Part of a small language model's weights.
Architecture: LayerNorm before each block, rotary positions, no biases in attention or MLP, untied embeddings, attention and MLP in parallel.
Training: 424M tokens, 14158 steps.
Each number is 128 + 32 x the weight over its row's rms, rounded and kept within 0 to 255. Layers, rows and columns count from 0. The size above them is the row's rms in percent of the matrix's.

# layer 3 attention key, 256x256, rms 0.136, rows 96-101, columns 128-255
size [ 91  97  91  93  89  94]
[[ 86  93 169 116  29 120  63 110 115 140 136  73 138 104 168 183 145 123  70  78  74 106 156 139 188 157 138 127 171 187 103 127  94 125  88 137 128 102 133  87 144 134 130 150  94 147 147 111 175 131 144 112  86  91 145 118 151 182 131 109  93  86 146  82 167  88 118 181  88 115 117 114 139  90 110 194 144 150 149  70 135 156 155 121 105 134 122 138 126  98 149 118 161 111 158 105 201 143 143 125 150 115 138 181  72 171 134 149 121 122  87 190 105  91 146 138 137  68 157 129 144 139 149 195  80 117 143 162]
 [158 181 111 169 134 123 155 161  83 124 143  85 109  52  76 129 134 160  95 177 155 106 130  93 210 131  76 108 112 151 178 155  68 146 181 111 113 148  76 126 181 131 112 155 175 160 159  93  84 128 152 185 101 117 124 140 114 115 185 110 188 145 128 143  89  96 146 143 105  99 158 149  83 116  97 144 174 120 129 120 119  99 122 106  89 145 175  84 132 151 127 114 175 134 127 173 155 158  81 133 123 178 109  92 119 107 107 137 101 121  95 142 154 107  98 112 118 199 135 133 127  90 156 150 130 122  59 108]
 [161 136 104 121  87 160 116 103  72 180 114  70  96 128 113 119 123 137 101 195 149 122 109 166 144 160 124 132 154 112  84 156  60  79 139  77 159 201 146 155 101 105 132 133 125 122 131 171 107 123 148 139  71  39 161 118 121 137 160 167 101 175 185  66  91 100 153 130 176 117 118 113 115  80 110 137 127 135 152  49 136  99 117 124 155  75  79  97 166 155 148  80 129 108 107 121 112 189  85 145 129  88 143  84  83 154 148 152 159 137 185  84 172 171 161 118 114 107 179  87 147 166 118 148 127  70 142 117]
 [ 79 149 146 106 119 111 146  91  87  75 109 112 161 171 177 152 145 115  93  45 105 134 121  86 147 124  72 150 118  83 110 151 176 123 104 130 102 120 138 170 162 138  82 160 137 182 116 103 128  92 176 157 174 148  83 144 141  99 123  85 119 151 108 137 145 157  91 157 120 143 108 143 108 175 161 110 140 146 111  96 103 153 118 163 140  91 116 160 191 109 181 134 133 133  75 121 129 134 100 110 123 133 122 157 174 112 125 147 137  69 120  41  56 194 137 152 107 194 129  94 151 144 157  83 119 130 140 134]
 [139 113 116 135 134 174 113 128 151  96 134 138 142 110 117 106  56 129  55  59 132 127 183 120  81 115 155  67 164 162 172 174 104 155 109 108 151 164 152 102 152 120 158 111 132 138  93 141 135 113 136 122 146  86  86 123  74 102  44 135 141 166 160 117 166 100 128 115 135  97 179 118 174 156 136 137  98 179 120 142  98 152 148 105 150 149 138 128 127  71 120 116  71  81 141 135 165 172  88 135 124  82 114  98 116  84 120 172  77 147 141 207 110 101 171  98 205  88 115 159 118  59 133 113 125 135  96 138]
 [160  94 164 118 116 156 131 141 117 154 133 196 105  75 135 120 150 101 106  71 125  82 109 152 113 145 161 124 112  63 142 125 118  64 109 136 141 115 143 127 190 137  78 214  95 179 117 140 167 181 103  67 131 126  99 175 122 124 144 107  86 166 106 143 155 114 160 166 139 100  77 111 174  36 117 127 132 113 101 154 135 149  64 183 154 129 102 137 163  70 123 124 137 116 121  90 168 152  80 104 185 128  94 120 142 113 181  97 164 104 170 135  83 154 143 114  93 122 137 148 115  86 140 130  96  79 183 104]]
# layer 3 attention query, 256x256, rms 0.135, rows 97-101, columns 128-255
size [110  79  89  83  88]
[[ 81 160  99 153 174 125 146 120 175 127  71  83 139 121 146  98 123  99 174 159 174 129  92  66 153 101 111 139  89 125 216  75 118 152 135  69  98 126 103 152 124 119 100 160 104 135  70 127 107 183  85 106 100 122  93 148 129  64 114 127 138 155 133 142 128 167  96  93 124 131 150  96 111 190 120  77  60 143 113 133 121  70 173 130 147 156 159 107 175 161 166 126 106 148  90 132 128 138 129 137 127 104 157 134 120 107 135 118 183 150 128  88 144 115 155  82 154 183  74 114 163 146 136 114 105 173 103 173]
 [ 63  95 123 134 164 131 140 109 179 130 158  86 122 142  90  76 135 112 132 166 110 125  72 127  95 142 160 149 135 119 132 139 154 140 116  95  77  66 153 175 133 151 193 123 132 163 105 119  82 184 144 110 123 160 169 105 147  91  97 151 178 167 108 150  82 157 112 138 190 122 143 118 114 115  99 183 122 140 166 153 124 169 113  27 102 110 162 145 142 128 152 150 118 131 130 130 137 124 106 155 118 202 143 159  90 132 117  80 110 154  48 164 180 177  98 153  94 105 139 170 119  89  85  97 182 113 157 171]
 [125 156 186  86 108 100 140 126 151 163 174 173 131 179 163 163 148 101 143 119 104 175 223 172 133  67 199 140 169 127  76 142 129 109 123 130 174 118 161  99 147 162 115 140 188 178 161 132 154 131 155 132  70  97 133 128 173 170 150 112 186  66  79 119 147 109 154 137 157 171 113  63 121 116 148  98 125  95 102 138  92 179  92 119 117 138 129 137 131  90 103 136 102 120  98 140  99 112  91 165 127 139 125 123 102 128 230  61 104 117 134  97 107 121 138 191  68 134 147 138  45 109 157 152 112  92  90 108]
 [139 159 112 125 157 154 135 128 126  89  83 144 120 189 148 159  95 175 104 126  85 188 151 148 139  72 143  55 173 119 129  93  98 118 139 176 132 141 118 168 134 119 121 121  72 136 113 206 117 132 132 103 121 150  91 167  87 110  86 137 107 123 117 188 139 180 156 120  82  78  90 103 145 253 164  84 119 138 126 181 143  93 168 135 194 150 141 104  66 148  94  90 102 107 147  63 166 115 116 145 149  94 160  95 131  79 112 117 108 170 151 191 148  77 163 153 133 199  70 124 177 164 135 144 110 117 141 115]
 [152 120 158 148  46  79 112 141 122 209  72 128 102 178 120 156 135 112  90  97  95 140 179 172 140 104 128 166 120 137  65  97 162 155 184 170 142 112 147 108 171 115 153  65 146 124 143  93 139 118 139 102 151 115 182  42 120 149  82 125 137  97 119 128 141  96 202 135  68 127  50 146 153  77 139  99 159 138 114  94 112  92 123 130 133 156 167  85  98 134 167 175 132 114 103  82 118  76 175 122 130 151 119 132 108 132 181 195  81 134 170 126  99 128 157 117 129 146  92 194 124 145  86 178 130 102 181 131]]